Weights of a small transformer language model.
Architecture: RMSNorm before each block, no biases in attention or MLP, tied embeddings.
Each number is 500 + 25 x the weight over its row's rms, rounded and kept within 0 to 999. Layers, rows and columns count from 0. Numbers have three digits each. The size before them is the row's rms in percent of the matrix's.

# layer 4 MLP up, 704x256, rms 0.0529, rows 324-340, columns 0-127
102:510520557532524522515495489454485477480543480514504459465512521515517516494471505488526490486522538540466473496489449555494516503489504500471492479513524499513483494560541463458486524505506520541524521486534497487497513488514472473525518519478505516481513540540540467462517553464484492514471522498477507516493447492514530515466494453448525485461486539497504525485520530508454464465487
092:536482504470537469502477516463517480515554481533498532467446535529514456508513444503494511514512481475480475517542492528501519502481507529513448527535490471498505520470470525484486506521471508502547472505506489509489480539507507491486507482521486496478531516463527501551527489527482504507530483470527476472473493490482492478518536488509496514546462494499539540502517503458511526477501
092:518485481520483480521555527497497451520518556474517534542403472487468501531509518501486504507524489495483502497501473495475527522523476470498489527502532500495515531499463496496483494505552524498482519473485497516483486494525488515504513510489547435501495536465496515470502495490498473431472491496509509506507469517498517470470489526489505481564473507524480445533527508508488501489513
091:510488494519478475490520530518489545496472518473507514536504459515487479515494476462452503472540448490520523469522552509527506511489524521474466497482478516498497526513481491436482468496506481502522509537522522499525533507510535479515512526525526541468516500475492506455538520471473484460502447504485525488489468475514534551518539460476486521518468520470501503558486491542528499453529
098:461524453457483517508507478494534503523523482479517503501500430537473496496542514506487486490459466501524498495508491491477482465481521481544522465504524483504473517495463512491503519485481513550483522490515483499510474530473474498494483487465468475479492477516488496510603478491521506498492538484485512508515528482511572455467471555483490516537495521534494522501496499477506516512463
106:509484495524507491524505485489499504532487506502496499500503496491500488527491474492529474540480497529535482469496482506446500512521521518499487515515538513488504510472490537522441536510487509495504459484494528543496557458506535489497531446488492469500495523455509501503495516519489551479479463480511508478504481482497539504532512495516501456524518471569504456475494487472513456466537
102:498454460525504455507534482488500516490489522484479483472510514531488487512554523552468499486505489474519502502518518513511491522499482472523496520450492517462488513502480453464499542478543544515460483495501510522505544538464488513482513518481527496487452457500521508506492484496503539491566486504473525528498496500511445455523479540446525499482531501538492524510479519497501544492491
095:514502471510439518507494533450487508482500526500508503526529452498484497497540483494471488509471497451481457538446551498467521495488531534499485472518488481517483506487488490525483508519475525505499539500483458487525504490458526505529519495517519444542505434462518480474537522486485481473474474524509499516499484469515541507497521508523512500493537527504448543459485439487465515486524
094:474513522508521501506489467540499472501476478512511530502525496506517500498531538494561513462526501557509539456493534523480481509489499507471494499513477544488489467510451508485484520466525506480442510497518479497509525504498510539514476485511478476503552514516493525476444506527526523458544554525500470501508484519516497500531528542513527501508497518484458486455485490471471505499469
094:491509524491481505518503540499477506507513487530454485478524524513523526543516478503505460508500492491501476464534490505497568443477519500524466450478512514511480508528447526468505524476509516468505489549521479474523548492510507465499521499494486534510476516529496513513499509510492481502511511523454504522497524522501549494522545535544481530554526512491500518525521507512511503527512
103:532521512509460464503517517538480490499506487509485495490513492518484510490494533410507524514510498512463514454567476517496477467455475485540482512538537511499511499541499490555520481473499523492507486497490445507500525521491517522501495475470513505489507518516507514493462481463500502501516536472497467544516522481504524490482477525514511533510533476490505465469567516479481462531504
105:553495464488486503527516511492472495473502509539444517540481504515485521560512493530505461548525505475483502514521501540472556501509522512512538473538486486521532505496535551474498505549497475512489533493524497504522489506486438512525492506472516541493502503492491476470512501529518516489467531531471528479498521499507460466482487512530433435532465476473493514493484514492556456502502
118:521495487499528505510497554463492482517520504446484509499523498475530499540518543534536523479448468496522479525515482468504487486494498471540490464494489461491513521516483507486467517478504511455518508504492541481474498499489495528535521514535504482498523505494544490541452490478520474533504506475500521488471475490496542518511483506468504487498512516496511502477494477520476533492532
106:478428452454503524461490481509497481519515525494477521519516511473532507489489503506502484552487505533512471505488491505514423516436496505490507516465528482490482506508476520510529513481492469518537483511465474519520508503503439525445483509523486501472531457491457495457535492508492507530489528452495468521472533499519485498535508536532484547496504537488460522484504493498543500515488
103:475483514495492505512481504461518499485509490508509473483456490510516497474518508528461494477499499547532488511496518493492514532475492454467512458445523500502481463457507521518467445508462480519498488490514505464528463474504488497543500474473489478516521500508548482495519540520461517499493514510489501499521469482509532493507483537459542515511509471503547450513489474482477446508470
106:543518483507478527503509485543509535486494507515511493526480536523515510514516486487504488515446497521508498543476506521485504466511500525527459491499486514524472479511485513522503449505494515471510483529526531494521451455497485503553561520517514484543476494497532491528523518445484488495474483546490464524522464492458492531489534528520505524499505484498489489489509526540501521460501
097:462507493523462510515453482513487504521528512499499488487525506504454517508503493469497483479466494487531516526507504524489492518479517480506516502473476489480507497428532521507542535501491489548502497463503505528535481496448517451559478492456514489474515497552516576494471473487546543446493518488476532489520533485498503509511494465499429524549490521466497468500486505482475503502497
# layer 4 MLP down (transposed), 704x256, rms 0.0489, rows 324-340, columns 0-127
101:513462443476458488519494527504473488514505478503515478517516542498488524532504472532489546508481485483504501460509477483466490484501503487529533488522508506459511528503464455460500534484489527500469523501488481524496507475502550505415537494513526477495510533463472484493482455528531451518494518532496538488471502536528537480501496510499489541515481511484540467484490520487518497508533
089:457471460510494495559477521483520519511487490480465493515520498491524539492493536478531501473463540491492554474492488472498485509508550510517479507477510578511486524480528486513531484477488497504492487550517537502520546523513471497490493485497544509492509488515493489497529507535513494479465504542502490544525506490522467442463437512536507544488550521514517441478529509510503501477536
092:506460521510468533486474483500479537486491472502518527490524471533494537489522496483501521450522524510498489490555500507510459561509526503501474483499454498515496444493542492478506489539494488468473533529458466508513514489462484482486503486500454529532486475494497502507485513476495543510486485513480498506504489512492469485494503465479485573506534535486490489481484481487534490454527
092:482487535486519526465472430499525477541496488487479528477517522502506477497518499513523513520470523497481437485498486468514477471511469485522505498571487471507505505489455512527525529491509544493500503453507491452486519510535509499529478492486488446476491511482492500528510485501509494525521484503559419531504534548495484457501511501560474495504513509537492505455526463475474553524561
103:526480458482482522521485528475505546497467504542514470503491525506552488484508546531524514471486507511518497542486503499467499515489490485486470493524495501490523446477514533505477498532466460491467448484493517490524529517510562485490503535500446534498509498482465479499492503550469464472494490498504506495519491475486542553470531495520482496493527482486488480499553509499481473474479
099:499463457475469517496465551470495524503497514499482488501483534541488525471518512510507533509478497483432505538545476517526493530466535483518487524509466492532504496526503498488508461493453473529535514507499447553506508537489536527457510461493468476504480484506506494520473496464431489480498496464480456445536509520497504488501495441473495535525536508458504485437473518464513476475488
102:501486521507525511495522515477512476458492482482506448506492506516512507503497521524475493509510485499528465443498491521483479487500485525517496468524469500517501539530486493548533539508482502489493529491482545473465512548518550439513488493512476470465492514528532492484511502492524509502495519486505527474503519479534507539452537480523489459505537513453506516527518497529525495539490
099:499498500579497455494483530472504516540509476530512523491522478494474530520501531483483481489497513509478490522484497502488510473471532488436548523464489470473485532488502492465459510519448484491507477501519515491483506518482532520462490513470526550518467512487484516527531479516565506476484493477477507518488512478504512548480533497479550483512466482484534519518496522462525518502520
095:514550524432454507511531464504501482497520527453507469534504532551498477499477517536501474512479491464515485477489483466531507490525522466493488515488493449461507508496517492513505469499502515514541505476438536501470449500475511548454501536500512539482498513487504520517507472486489473530501485481503529492493527515505471491504517535481507503520511508529516548508520507543514506483550
093:493488506531515527452562531503504525503487459474536519499450466508484530498474487507513522498524510469491511528505523451491475475514514488463494503484500520458522474527496501464461514492449481511547501487497505526531474547501487495488520505494472467490529457464566532507503538517496506487481508480514516491472479477506462513480495477487474520470425517503491522504438534503515457503498
103:505549483500505480467496464473513474473512448502501468521487474492477511468495512504526462495515528517417522506476487544496496510505511488477513465534493528484524477480535453506508500496539524528489536507520523492480484551484486504477487493519481511504475497568506539539484546534459489535503461471465522511526505503472486490477494484496503497470480484483484508529487470456512539503523
099:465513514497483526511494485509531511480501538531500499426526497497481493481540495508529495525454536492470493515521512460508475486534497494504486506488501529510436543479550495527497504492436517485478541498559462508508491501501510528497480478490505488483479532473500462512484518528493512511458465520508479496495507478484500495494521517541505503539508534477479522468520474509502497512508
106:511520465516556561510533534495548488499492541497536472459479515508530526471533510512513480491491513519469501486489495475496535485548489484495496504524463477490548507465459539487491505529489511472484520465520477503451482468449504487485504500524469509502465461503494483513486495485513518540521490459510484479482505506471479510515433480492480440540510469512502506550501491539483482528484
101:488534493503542506497528518528553496501525520492517545494517484533475487532490538533480504507485527511523510475496504534524525511490498482527477497489541492478527484532468567487501490468509536467530513563509529500481475495513521473479496494479493515539477485466517500482478505531514522507514550483534503520527492509504523542522518468507454499531488507529497492530534501533500515564502
101:513520474486499490495487478498486485489489488513541541453507502472460514536507492528489542490463518490483510487480494511523479491522516562541457456507494486501519503509503475455487507540531500487493475508489475509526568519528518486481499495523520487495550510461526492535529520467501518511495480495474505483465486517507473491493509463536554476485489521492524562515512426519529534511518
104:481463480497481453509501547467513489517494495511486535490520536531521547465478504514505469468509498484469475505452518497503507541449491458538496468520507522506475464514489526483483495499510460496458474521442530521477517527466548510487527496499513483525493453478489473476453483531527487500447519509562451559557527517535477485513503484506521523479506506493480543498490457520465506482480
097:512485523469529508505544468508537518473475501493515510540525490484523490512488464516475511508447521543527483513482538450484542472568509528486493517488522494508507525529498482495449561496528516464508471536524497511485481500531478539512502510504522471495494547504505476455503522511494459493502503479503495524480505483508499563492507495513498468482489521517469526534483554503481501501548
# layer 4 MLP gate, 704x256, rms 0.0512, rows 325-341, columns 0-127
087:442553460508502496456517513457497465517541537512515505516468471502463469497479477531465502488473515498525464512526555460515475492513510521513505485496497500461525504521499513493482569516485512468528552522525552466481507514527534500535471504463514523503445481492505515498489495513510488484551465474541483518455495503566498497499504466498492467489474507530524489491475512487487570480528
095:484483506516540487467478500536511497496469468546488489506526565497525466548517465510481491567508554504515479496481515496512528494501530516508463516503461480486518478498491528510470510459479521518494469538495479508499561507512494513487515506499509504493489505500498540466428497497512460488522504530518506497472543504489542562516494491466509497487467505476509510526508515456492529498468
087:507502473489513526465496471473517471506457525524505544505482479501494475497528539514516540494480527499485468506480508529472458452488522513513521477531471519498547531514472510504513542538496509508473505551518492450500510501506524522490495483482467501499461481509484485497440537519509499544540485494522501501476527480574466472502494527506472506473463462525514508508483549510487531513516
092:481543503481510524485459526472504485482512451515498498541569509509480561453475499456499463510484511470500485478519493489524492507477518530518502489508468456499487543453479476477493517488491527493524516506498473507442506483471502464501529473490468491468556487494484514529487513467537513471513499441459515473548484515534513510481481510481467513517517500467511497523541495493464546526496
101:524476458462492500507505515474517477511522515483483506530516469497502506518474481537524463506551521505509525491460440511515524485454474513521516464506482483469471507552491489489513525479482522501543467500517488544520489488528522556513469493485525506491475560517482573490498464490443523499457488509539513512558478497478487483487495474525510520511526500455496514512475530489488472492468
104:496493458503498478495493527493553513459476545506470469505491511528525499491480497449526503474511495489494530503495471488482513528511504525510471485508552510461512503508519486495520482501453522529492524501481519459504431518525496483485508470460509506523481484486462462461512524495519505490495513481521473452509516528528473537526536494499508459540460488467524476500515517484501482471485
099:460518520496476474502515520504523514464507512469495504532518503506505457487487517527488504442508473502477476510476515521477507499485506528477451497482497504494514513492479499530539495511510536496497546562507498516510513501511504476498530508508470494522430483530554533515484473510555491486450500569555517509512479458486482462512490456541513523484485451497462507500452506507501489506480
098:524484467480492502482536510499497517492538512514501533474540442478508487552445474511500515521481502474578508486499493527483499494473504533497499515498488498435463444498480502489498497524538500485550526517552478520545508491535527500502467456530493499509522466495498465483496459569481508544466493518499498523458455464503550495486488510528519507507488461498464493466509494493512527465487
094:476532474493494521537481475524522493511485509493452476508538442490483495532467500532495437485496468505518487505473472515502527500491514473511492480508512481478491528446477506506525514504538555492485481527510493506497465519501497452542471473511557491491474502528488495462491500481497537475510498521503437509507530500513471485531488494547441508512538481502530477481506522496490494518471
106:521495480444487474490508543531494529461485482538453481474528515479524468508495525508529489503521500516492523457482514513511532516446444539532471489505519526548492541533495513528434448483515449477485503518504481495522543490509469497497489491471518448491519498496500479518499489470505508518519525489517476503482500489483522448464439516504520512499484516526473486515507497517466526492521
102:476482517475487504451500548522506492490534512495515508474556501484522513516516543536523514535511521481495511562527521490484533515479484500506491494508500487515478476522498492511467480516511521507477516519506490495464516471530497534496499460555528486513526509553533493521515525499532490490532451473456494474457474460528508522512515450525541515464541540450475495499556491498494514511494
104:523479492483497506509496490486525507480477488496490484464535514470525524499501530515474493477545500491544495479537532499522484470488489507463526496469487483543493492503470514502511466492494489530489463459484525531523503529502491422484527486497466534498480524483488498493523534517523483480494510520515517521519533495518463453499523503456474524522507509481455498507508556488517523510463
107:542476463493431443454497479506546511499498547487516474475485503514478525497455521514499524469525510476453496487564519512489527514535466494516470521539498524511508514508546485525539458501493528500536518462533533537499487494458523481506466512463496499527500503515498516480467471518479503464511493502512486472514470473511524517467525475512519437479528487497506496463489496475457467493500
102:516496495484514503468532490530460475488542471531491511482539508538506505489443498523490436522470512499496489461511483506505533491453496519485507510505570485515514510486531469459475502510525512528512487539493466553523504501476496511474480463523502501529494528441488539513503493485465473514485478499495498518467509501547485502524459488529519494490465540532462534508495504489516521506498
104:490533489460485490471473533520510520517474484511509502503515540485513497474514490480540487505424506510470496441522494495518470522508504533471482477509468492473481494515470481527428517472467454557475501477505476521538540490465491431521496512511492480538546486528482493522484501512491523471490505494545507498467482504469514463506472470527464471506510526501462517491493443515513499478455
099:480526507490483502476570483479510510549501434505508514485509528466540531467497513481496464511482526482489478484534511545507505509504542480456473503469497531454490478448465534462483513485500479512448464495551496463499495502480483504507495495477545479484496500512465555484488490514512499493532549481512504500467481513497498512553491525502511524482490505455491491472505527490536482564460
103:446532493464489526534479523493514473483514512461539471505523469550530536482519478475584520471484522525519507465471532505555536495493452507513466464503572511512501507516522507494517518491525488504506496478486472512506574499492438503502483502509511501557463499521485471467510488517472493551507507510542485472502519492511492442499488503454486487487479494475499520464496501458448477528487